Weights of a small GPT-style language model, trained from scratch on English Wikipedia.
Size: MLP 1024 GELU, vocabulary 512.
Architecture: LayerNorm before each block, learned positions, no biases in attention or MLP, tied embeddings.
Training: a variant of SOAP for these matrices, 429M tokens.
Each number is 128 + 24 x the weight over its row's rms, rounded and kept within 0 to 255. Layers, rows and columns count from 0. Numbers have three digits each. The size before them is the row's rms in percent of the matrix's.

# layer 7 attention value, 256x256, rms 0.117, rows 0-255, columns 64-95
109:120147135137115136104126091119174130104136100150158094115103131134128174129097105100095166087126
109:092117117113101115114130131123125146158114111088099167115157116114082138138123131165121131179155
100:143093109144116146142103096107146106130154112130062119114103161098164161162138125083136126134105
102:168130128125117115135069066149133121114155091133108124125116133113139099113105107128127164091190
109:129133128143114135140112159152169145178163095109123106138122080130130146120074115102100167109109
103:140131146170104103131105089103132115162184103095067127148153106109119150143095115120141160142151
109:129123109164112156159158198140112127124115202119171095104104116128077144146106089102121142088132
110:151169108097140117190178165106123133127139156059106148109130095104120152143131151104118148132134
101:129115149168131081111082078151129119119114130131117091149159123139160119150119123091150168123120
099:137106140142138136148121143122116123131122124090125134133134104079125148152112134139169123137128
103:158147112155164143160096114122117142168149135090105133134132127119120128136137188116147110101151
109:155130123129142099110144096129196106091108110122156086132126126126114099113059158111129129087158
098:111104150160162132183123175175103150128091087085139144160142152144113114131122124137115135128200
102:075189138097130111146106113128092115138150139117145122132152086099131106127153115170104109145131
106:140096148130126102119122127145156121097150135117169133155088115127143088149153080160106187137141
105:133121135103108137086123153174175154046142117115119142159132096132123109125122104136136117141144
117:131136117144130148054125106131119088134100095180130104131137150160166100120103146093177089175138
098:147054153142164145150100119098123133159163111101101108143093144135114107117106102096088104149146
102:141130152137136130173106090145135116118186126091155138159145114125137101140102115154133166103174
100:088093116087159124127109114124109105138133110167115154106126139134159103141106154129109133136092
105:159135147133109098119105113173137126125180101129158139134142100106126138123119136123189129122104
096:124127130092096085173141135133128128104169147127106097149144117101136149121137128176102119112134
105:146118125126160105118073096148096135135135181177158131135129171120138086127153148141145080173120
106:105122141136080131131156150133115123110082099137124122089158154088094119098166135160106115095122
104:119158136149074114137178149119137143106135109117112120166129090137135136128099132116146120131130
100:156101129129150140135132091149110155080149182158147143132155135173094126098139110121117142088147
108:126133124129153160092172107153078101140160114118106110140127082161133118136128137135165106128104
109:103147148153134051102068115154135108101130102162120104157137146106174131117152099126156147128118
105:094150116139093128130133078114148128143178117098096087121087163130144153127167109080147175152194
105:101113096153153118183116091143144086124131124140151120127128126133140107116122066134139100151150
103:115112157134139117134126122161125095144116151145155153101142130154123151160113175119113102128132
106:139120147142088123107123127122153122125074111164111115178163149148136135063145117129155092189133
107:129099115142178128141103163110160149113145171123161137143177118076103157129122146134134123127131
104:137175116101128108148157137159152120123182082097132129131120146147147086090154108096138129122129
107:126127149134178133130182077132110099161114154098088110119123100081132111104140130120129133135104
106:099155126184131114094103155115070090135170124087124129128160082125121113150131151128141138128127
098:121137116105108108113121107107129147146160173095140132143131149140127083159116134102119110138186
113:109112111135112146100133157105088145127136088144152134118159111153123109140094137108153150115145
103:147103132141151097115108165141114170152172128138076132164147124141121147144129144127145110135134
106:098124119083154129133156132156137109118115156112072118144081169118128122151144148136118145168102
105:136158107177142110132125128184139112120143096122115155123146116108089109126123103091108123169115
114:141152128121138144133147151076108106151128092104107147134123112129119136126120171135120161147111
111:110136143169088115129132127195157131112146151109147091150157133165125103130130102134120121116110
110:116101132108109106160104098147142138118137147174111151097083101171140155152134129104136107120117
104:114137119090137110083135114147155125097121109102141161153089138166126112136138109109121147115157
102:065089133134150129136111132134157148118119148158170141183118143125120107101149188090116093127161
105:118098173120175144158152125123153154129122153084143132079085087139132140103149179138107104134092
109:130148112114103135153121118133152137143145122104165140121104137126167105157117110123107132135169
103:133088139160098137177157142165131156096157148107099118135137146119101111131120122107120104129105
107:082100149140134108138136119138131134146137115141178044139096143123088122111106095139143102080134
107:111149145120159129137162152101125147109164109111157133106108148121154118115139134143095125136143
110:094134150137150122120097133142126148113096118104128074120104149070104152097131116106092105144121
100:104112103144143131109151127160098154151129109170138095133175110125101154169122151090072095132081
104:126125137125123162122160157172158100098111168103162135158106103130127108151141169133129134084113
104:108120153117126088094118098094162124130099118126136108118152091104122133164084145060148143112149
109:137152155137104115126129137139112110138197120108109126107160123094121141145129136146130169110137
107:136155059098139136139144177091106041094146138120122097154146106099129140141129086149153091090155
098:154106098130075143147153105114114088125136100151129150092104131116156106100163125128133141177167
106:095133126130135089097118108099132157146121156156111129128172150141130116144139086123119138159157
113:100102144146119093142126143093141133163127132150129098139120093156113162128131122127163107128107
107:149154177134147124093146122088096121108127164131091118086142105131123081128105132108115101137072
118:118139154163148131161130157179145111111129124169175165144117162142159092119077141140096135151150
115:130156191102174144169135117143080119129066129143103122134124129129112149122103130091127184122129
108:122133115158106143143124176138120142131194159106132110158104094144114086167114125166125094128132
094:127077141107138139138146138159124149152115094121126107154127129082101143164123122110137180140140
094:156138123131117133174133086139110117099089107117164116118130128147127164138114176122114135119158
090:132093112099153139140153126154150126125081134127172112085171153152190145127123120114152092085095
108:175093144117133162165166109143104109129099110134120158114160115136160138143122104107173088107111
112:150103100135133140172120117141149140102135095137095116098093132154080093134153089091106145108110
092:102107131100115151121129155145145131119117108114116151120170132131147160118147116147135102109106
100:162126138124129144155111107124116117150124097151141147134102125157152144094119191155136120136109
109:125093139135117127181141145143127151141126109153113134087125130147081132097113164091109138069137
102:195138114131134130118121113128110107127150124114125125145104102134102153128133069151186092116126
095:088111102167137133135126163128163151140150130106139130139173171101130113105154091129116109107121
100:191163142088127116172121119112158128125121157147130096136089100100180175079146112173082132132097
093:116156126118138107123112102160136128161106113121109140145120150121137137129117149175136126166147
102:135121132133121098148100111161156138121096113126110168156158123089155149095090177148095132128151
100:146110116086156114106094113097136146103150124132170154145090122151107116152162109141158090146090
101:101109099125095097166090102086131149112110119111109121111159129150153124105141150094089173137098
105:077122139131130092127088148201123129125094131124112091109140098098094131146091143144114172164159
093:114131139119098094095100124116140147096165131172175139137139124140129134135118087145161118142147
106:093104133098089105151116166129153148093097128080126096134139085163141161108128146098124158168123
115:130132175122105101093128165154142126143101099153127094128130077165103172180127102113135142122162
099:110121161162095086124125181116130159109098154119132144116168155161102140111171100130113152164088
104:135129155118144093097108110097121134103121097132143143127118110104134100139178147124135156152122
094:149098136087158146156126112127144126106113131124145099066107111157101139103134203122129136096132
105:147113128121145167157129125069114141127101126080133101123106112165182110106115120128127075140087
104:083095124072135097127095146142159175105125116110132088115155127116129174140112131115129108135131
102:128137124130124138091160114130122115126144145140152145150103174106146093116127103173129119138154
089:139139142182110129135168125107124117123135109136158163123126152137158105105129126113100144141131
098:107115150105144123148134127148122090123144080128147125131202143122151102125117138120120075130081
095:092141159082153101124084128127121164129097179123126148173113142140103137116151162161082136160120
099:088101072141070121173163177127110131126152113179105145112133088153180140149105126113144134129126
105:162121140113116159149168119132110072120161115142172121102113137128117118145122136142168128131164
096:148165154135149123113114118121110106118151134129099173088140110171133149127128139171188113143141
099:135127110172121133142167122104108128167126087145131111140153103114121115145119156088065133133137
105:187154131152106141161131135129104124132163154118102133139103144129154158059053122123135133092144
099:180171137092127091100144156110143152149116070100126124078120114138141135174100119107131142090146
094:148152109171118088160109133135130142152127127141137117126092129096161084122110137115116081087168
097:120103147127151138102072130156129138123130120146136109143091166131099134167118119125099187197112
105:095137093120158120129110092104120117149169143141159090135161114147100119109109132091132067106155
097:161160116091123123101135134139148131133105149108114120122146146139173143117145147129115169177101
093:134097128079094115126132128108165107120102126185138107154116090105183123161111112136147158128115
099:129111133134142100094140099105133133126106163133166134094110163148110120111129166137120109135125
097:154104140115116132133133108128123105165152106131185141110095130085150149092130171109106130112087
100:099099142088130125131156107157105139128113123134144116115143158140159151152111123144120127145156
098:167133113088101144127160132136149102161133131061132128129101127122158162141163151107107120132100
098:084152160150111101156124136127108147083109164132108174103161125084131137100111121172149093108186
102:118175138180110110148088081142143151113126099133154072151127126125168120143128166196124108147140
100:128128121113126150138130141145097114139180118142106121102169166158157112116120154167155123134133
107:064158079129140149115122106129129171134109147090125146130106102147104101104116123112112084099115
098:138118136098165134159116154145108116139123117070142123091093068167118088115123104103145094146142
098:160157132139120124101100115115139202132145133115128145160128094069097143116127118139122091110171
103:113132117108126132115150147152114132107153147070109124138171142163159127093131093125098125102166
105:135120098118145142151127156147131097123116169096106139104117121099126161129156112120115088123082
100:149121114152101139109128121129160134151137072130156113105122208135132165143110155133127129111156
104:077139111106150108132150117100122175121121171111152104143114144169176087127145120141136113109130
096:117097124110134129123150155150145128115146127139164113121120095077159127167101105139130080156174
100:118092149148102150098170114115142128111128102097102158155129141137072156153151113154138149154117
102:121106107151096153122111139136134152111131106134140126123114159184078108119143126152120149131141
102:097155116116123130169176127088140160114084116117090121140118154166155109102169104154141108134126
093:080144117171123072126123095137123197101122134129133140151149130104127101139094168157148118084145
114:119137132131142140152126152174176131137093115134131113142151129182143121180202130105130138159095
098:107127093144115095142085142103124154118122114156111198141124120133101143124142091163182125079131
101:145142100142109135072139137122098127099130099129108144157094132167105124135096123100143135100119
093:091094177106146122125163130177167140102156133071129118073168115128107113125098127125122133156171
099:133110122119173116150127104126136175117115122109129176181099105110129127112116124109115107133096
096:123130155149116160146156127092129161087139157148162127129127125098130156131093156081148118115188
107:142146126095178125104097139133135085111122080154143135126113125092168122157135107158150129112148
109:109119095123131077063168102124107103134084101115101109116132126163087130117140154132096149139137
097:131146106132108072134099149097124125124152145172138171125109145102069131071120129140157128149132
099:137142138120141143129124182148122144118143134188154138135136168070104094138100162144122160141157
103:144137080164138067100077133118103104158150129143126104117115128113119160139109126119127219106127
096:129132091078131119117160116119111133113115080118108151123137139105111147153159143149113107086127
111:145120135169115093162097153107155127156162110156102086107093149162155114161087150132141140117105
107:113140192109128139155125116104121152084118125097141140154165150131134115139101170154154097157123
102:111152118128077070138161154159073121158112133135094128132119151115062107076144196119112147161161
103:120104088131135174134106099125121169148132162120172144131121120146129163117105124085097085171081
113:116129099182144124133121093124143136161119113142094122118115110155181125140104119120137139160113
110:203151068103140138088136164172055113146138138118133135139132123093122097166143132135124171149172
102:135133120125150092134097114087086156111146159116086154130114115155119114098081149123152130165118
120:139109137112140168118159087106094140134126087130108131135137156156152111091150119107106076166108
105:124119115120123143133138121177085144151105143128181116120159176114127113083152151087136087135150
088:113126160139138095180120117129166164091101137140159123123140154120107124123147171142117129157136
092:107118156145104131135119141125131120153130112166160105123144137185137152144127109083110150105059
108:138117189125087135141100151118110128132141124125138138140120126109162160118131097094157082115085
106:129160135108147087145131159096146120114190130116117104152112112107083146125112145140127128119139
084:094120140123061105133151146096097099107101081112099130124088144154175130065135159142118107091132
096:098147095126159115164133143174130147106134173171146164111156118124092127122114130127125181142074
104:174134116130161148124126174140114131129116152177137117133142122073062092112151149147096162141162
110:125125135124152071119098131097158109112115164119101125135110125102112115163070128151148179159152
107:168149116135130102103100133122162074135123142155120103126087135101090146113118098145135118149132
113:156105142123117173118122118105130157131114129149159142126156103141134121111132118110148130152101
101:181114138156158108093124110118124089126086139113158145114140153095142145111108088122132141156137
109:171110118160079125148152155130139167128146135130128120151128111146074092092186143094099136130118
093:103138142100135126161178125106167128103111164129148118169118126062132126105157149118106122138128
113:129091148125128179138155130137102119068116108140140161135150151112164130123115124131139095156135
089:111125118159134114192158121123153158132168131110114093165125119159114122160098131151097147141123
109:154095121130168133164144107131082154106121175117158157102181139144111131118109177113141131137109
108:142122128131097122112118125174127085147097123149168092153123126105100118113106100108111122121164
099:109129144108153166070167072104126111146114131116148128140131115159124145151113117120180108172135
101:117203100147114133136115115161164073136107078129108091152113113122111108130177154125134115159121
097:111105136136122132098136150178118164117119162144112101145142169175084095140094097137077134132140
104:126112121155115103103141109128126142115119134134121097127151119124123147139115103094141126098125
098:129156142154139142140141126105105154123111111105109125162096112118144166129159154115135082132061
108:163156141118122142114162124177157091090139118081144144147133119163141082136113107171164102096171
102:073119118131137177134117163167130116134131131092110103144127136118169164120129153141126110095145
102:125137115125151146131153130108134101108080107093155099119109122100134140069173116184205093123127
096:097100113113170115135133123141150112145124117171139108152123127137123120086146080176153158120148
097:141149126088097109111089149131108140108117130099122122129130128100118107093129176116135093139179
100:147144135174145131115157118197123101115127110081159117122149115122101140091132144150129104099103
101:135183134141153053137130092139124102130136127136116109164116140188116203146127087122164120149173
105:142158099146176097127170193131099106099154118096103128127148150123085145136132144107128122099154
102:109136096141106128127123107132064087118115108173132128118120126076170075120115123136135140106105
100:141112186167122174123136154165109068158101154154093122105106149098116131110124155144162120117115
096:119136135128130133120108077123111142091123114158095162121167091098167140151094109111172140105077
101:108137152124142135119111146106129166145125086108149094161129141134150108151151139145150140086110
099:144108142118149115162114152147131095127146112147149102081095173161114124128094152127121117127105
104:118119149106154107123128100129115128101112138091106182127157146140147121164158113153184143147130
101:103106103150111096086145149135149125151158116106122105149144167116076100147113097077107113111159
101:118143094091133154170144122151087105141124155125133156080151127090129166140127098177165145159108
097:122126118125111159100094134096128164143163133113100165125165089151118069123146122059114142120168
098:109124126146157113131145131088135118143087134062147114125088135148138105114114125096155128097138
107:095148103137111164148111096149124132083104150164130112145125117155160129134122056128147144099142
104:128133151121155171134105126156142115120138154102129145131179162130134148102113128136120187168108
102:124170098093144125137161087146175113156120151122128137112145099098114118095148133113145115157123
098:125145124138153128137162169117097135129161122137144101112131128055112130098146125130109121142124
107:191074132159098072136091142144168114108141116138149117144176138095108154139118161105162141119157
100:150102099122119107086134081130132141096132118158167169174095150164129114103135087148119096131145
102:101132116169127116129142165112139111182087140135146100122117092131156144106120128122102084118114
101:139117115153151110157162142158117153115150109118100084125128183130134127132138181138123133128129
100:121137136114126177168150128184107077101097115115127108121192141138154112099128122145113075144123
093:139110142098098081121136165154132083164060143140146135130139140131083133124162139159125126143098
092:077129110135110094150107065118180146094162144134101144159118148101099137100159129117079109093166
091:136105109155109121110111158155135126126147152120107144111122072146098121119120160129134125080113
095:106148109145134143133124139129108163086139096138111112172134075159157123156060122135124130105139
086:093119106106123100093130135097120118121159146129109112128165128120101159138165088120141135108111
090:145141089141059119143154075135138151143163132119039094161145150138128110131100102072138111100162
093:128150088154119167149084174117104136085150100127125158155145092122109140145166121123120160153124
089:139121127136123115123149107127100147137178097115108155132161104119144145090161150145130150132143
096:139137125131076138161152111076118125115146120109119100196145117120147159136093145123109126165145
093:148159153079062126123077159147136088119076130089157124119126132083133135130166154136180140133124
086:105171139111111099114163130107132127137130114165099128136125123122141113140152112069120097084126
093:164155090100141130112140134102141103109104100113164121102161116133116111125126125113127168102128
084:148158115146118119147135138141197169129072144128164096095144130110115108140133121104110106130134
086:121121135103133137173142098148140104159126090124111098118167106127159152091163111122143136105140
096:146129133099098133129108088094162161169115115130133145147133113115137138119151161097124094084164
095:117129087129056132086112106147156092134103125127126094159099125104112152125132158115121118100151
088:147129143157139081143100162112134123100122146129136134174099146103138118125125137096125141114106
085:134123132155138103094116094065160169122138163170155163126120152088092132093124132139138165142110
084:133127128170119114157154185118122162108132136123159110129136145130114123137081144143093098147120
098:147147139113102106113141122162144132128130140104141096131101100085100152148148180097096139139130
090:095125145109176100161100149136104127143124142103146129171156088154106125145127153175122128121119
094:100137144110114142108088107113079120113128137157093175125175193096143106138091128108147100168167
093:105083140129117148149152111085166155149095140101097198175139116156127144122108116131147140153168
088:167163119116138112146123123117109084121109108186158120131109083094151104120132151143104138110129
096:128130092086128121130174143101158129110148140126118159131130123154138154185109163130171140128101
083:101136069107097124125155119134108124170106147104140106136133108097149105116133146117139105124150
089:061143123096121141107125142116112159110159138147133163121168139097146077129144144148125062117102
086:132147165148082086128133096119156141127114128144156115094109124138144135102111147129106126121158
091:162113151136133119108118156134075155111174151100104107085144102123136145190116141157101122139134
091:115106147118114107108141188130153135108083099132169101120159162104117166158121131156138139140119
096:167141069095144099113125118120154114132119156158130158127149103121090137111111133141146120113129
090:088123160166102160119138090133128114102137174088114111154180143095110111156131130101120086151182
090:102168133099142122123125145097156102132086116101169199139113135136107111148141109129152102132123
091:092167127121089152124123118118130124104113132082141078153131090118123139167129150142137134157109
089:163121101135136113124086132085135110126143113101142163116104118156121103102182164143132109138135
091:110135117108122139152094157150124146147131117099083103119133133108088136154172162103118139106150
090:072147108113156138116139156115123106127125137142131139177134150053136097111140115102118130131141
096:106130091130124127152127138127142120120114147137114086107132096127132119128186125163128134151169
089:137147082132154118092118129152109078130128127131128108125111140105143147134094101101092120121133
090:132127130107154120166093147179147102143100114182133114164152148116108144091167125141168123127137
092:098124118129119111130165111119153129127090107126129151139084139130157132095107104103136151144141
087:120120130148145137144169140117145106144113128105122107112117133141146104149106111121148081128090
090:132153123120131140147107132115157095110161118112100169133136123137145097148119112109140115105139
091:134105117103131120099110109177134143163134112138141111113114047132162148119135174124127085149131
091:103127147108138099117158134149102124107161101122101127129146145142141129113127102102124156162105
092:110106138125114123154120094103093106176090115145144115045127156143139150111138178131112114121169
100:157156149148120157147076132082170138159093131139092156175131140103102080127129089109140098140109
091:143135128167140098151133104136117110134097074087061104110120115152145103113111116143113138110121
094:143147110147077069152154115106119073101088113140138095133136148098122129134135158108138130146106
089:108129169112149160080084142161123102133111166118117141163134112116120087146147142105139135149136
095:172111119131120115141123190115092116125139171161079137143111121120144126112120133108148120103089
092:131114128136115176083145150141158116081142123105174139118148119083117080111120134142146183131142
091:103094064157139136141121149112138124091144132127148107139117126147119116131081147104124154159193
097:131113112123135129129129137100108155156091129151135107134113140133123154086088116117093165150144
090:121144142106132138085115093141177123113186143125138126136121113101110118130140112137127169152113
091:169118117156163111111128165136140134095105122125110125079148135101125132080132128128171114124164
088:158106139158134155177103116116122116127096128136087144106144116119153137104134135148146072103103
088:123106170127133126144139139153138123149141138087166115102136140122136126153130139166145131102121
094:139107144145128105139134088139131136114165126098097126079170130172134173147119101096141136121102
095:109133116133114120149172105118150160123152139157107130136117134147114135157094115133087122154110
089:115170109143122132101157141114137165124141124098126155169121128206131105129107140132164106122144
086:086149150181091128112109157103118127159104123138131123184032127127135093101136114085117171144130
093:150159195088155097137131144087133116159141132170101126110118150110194125142132135156143126096132
093:206108101129109167098123124157117106099120145111197102098091104117100105110111127145159160144104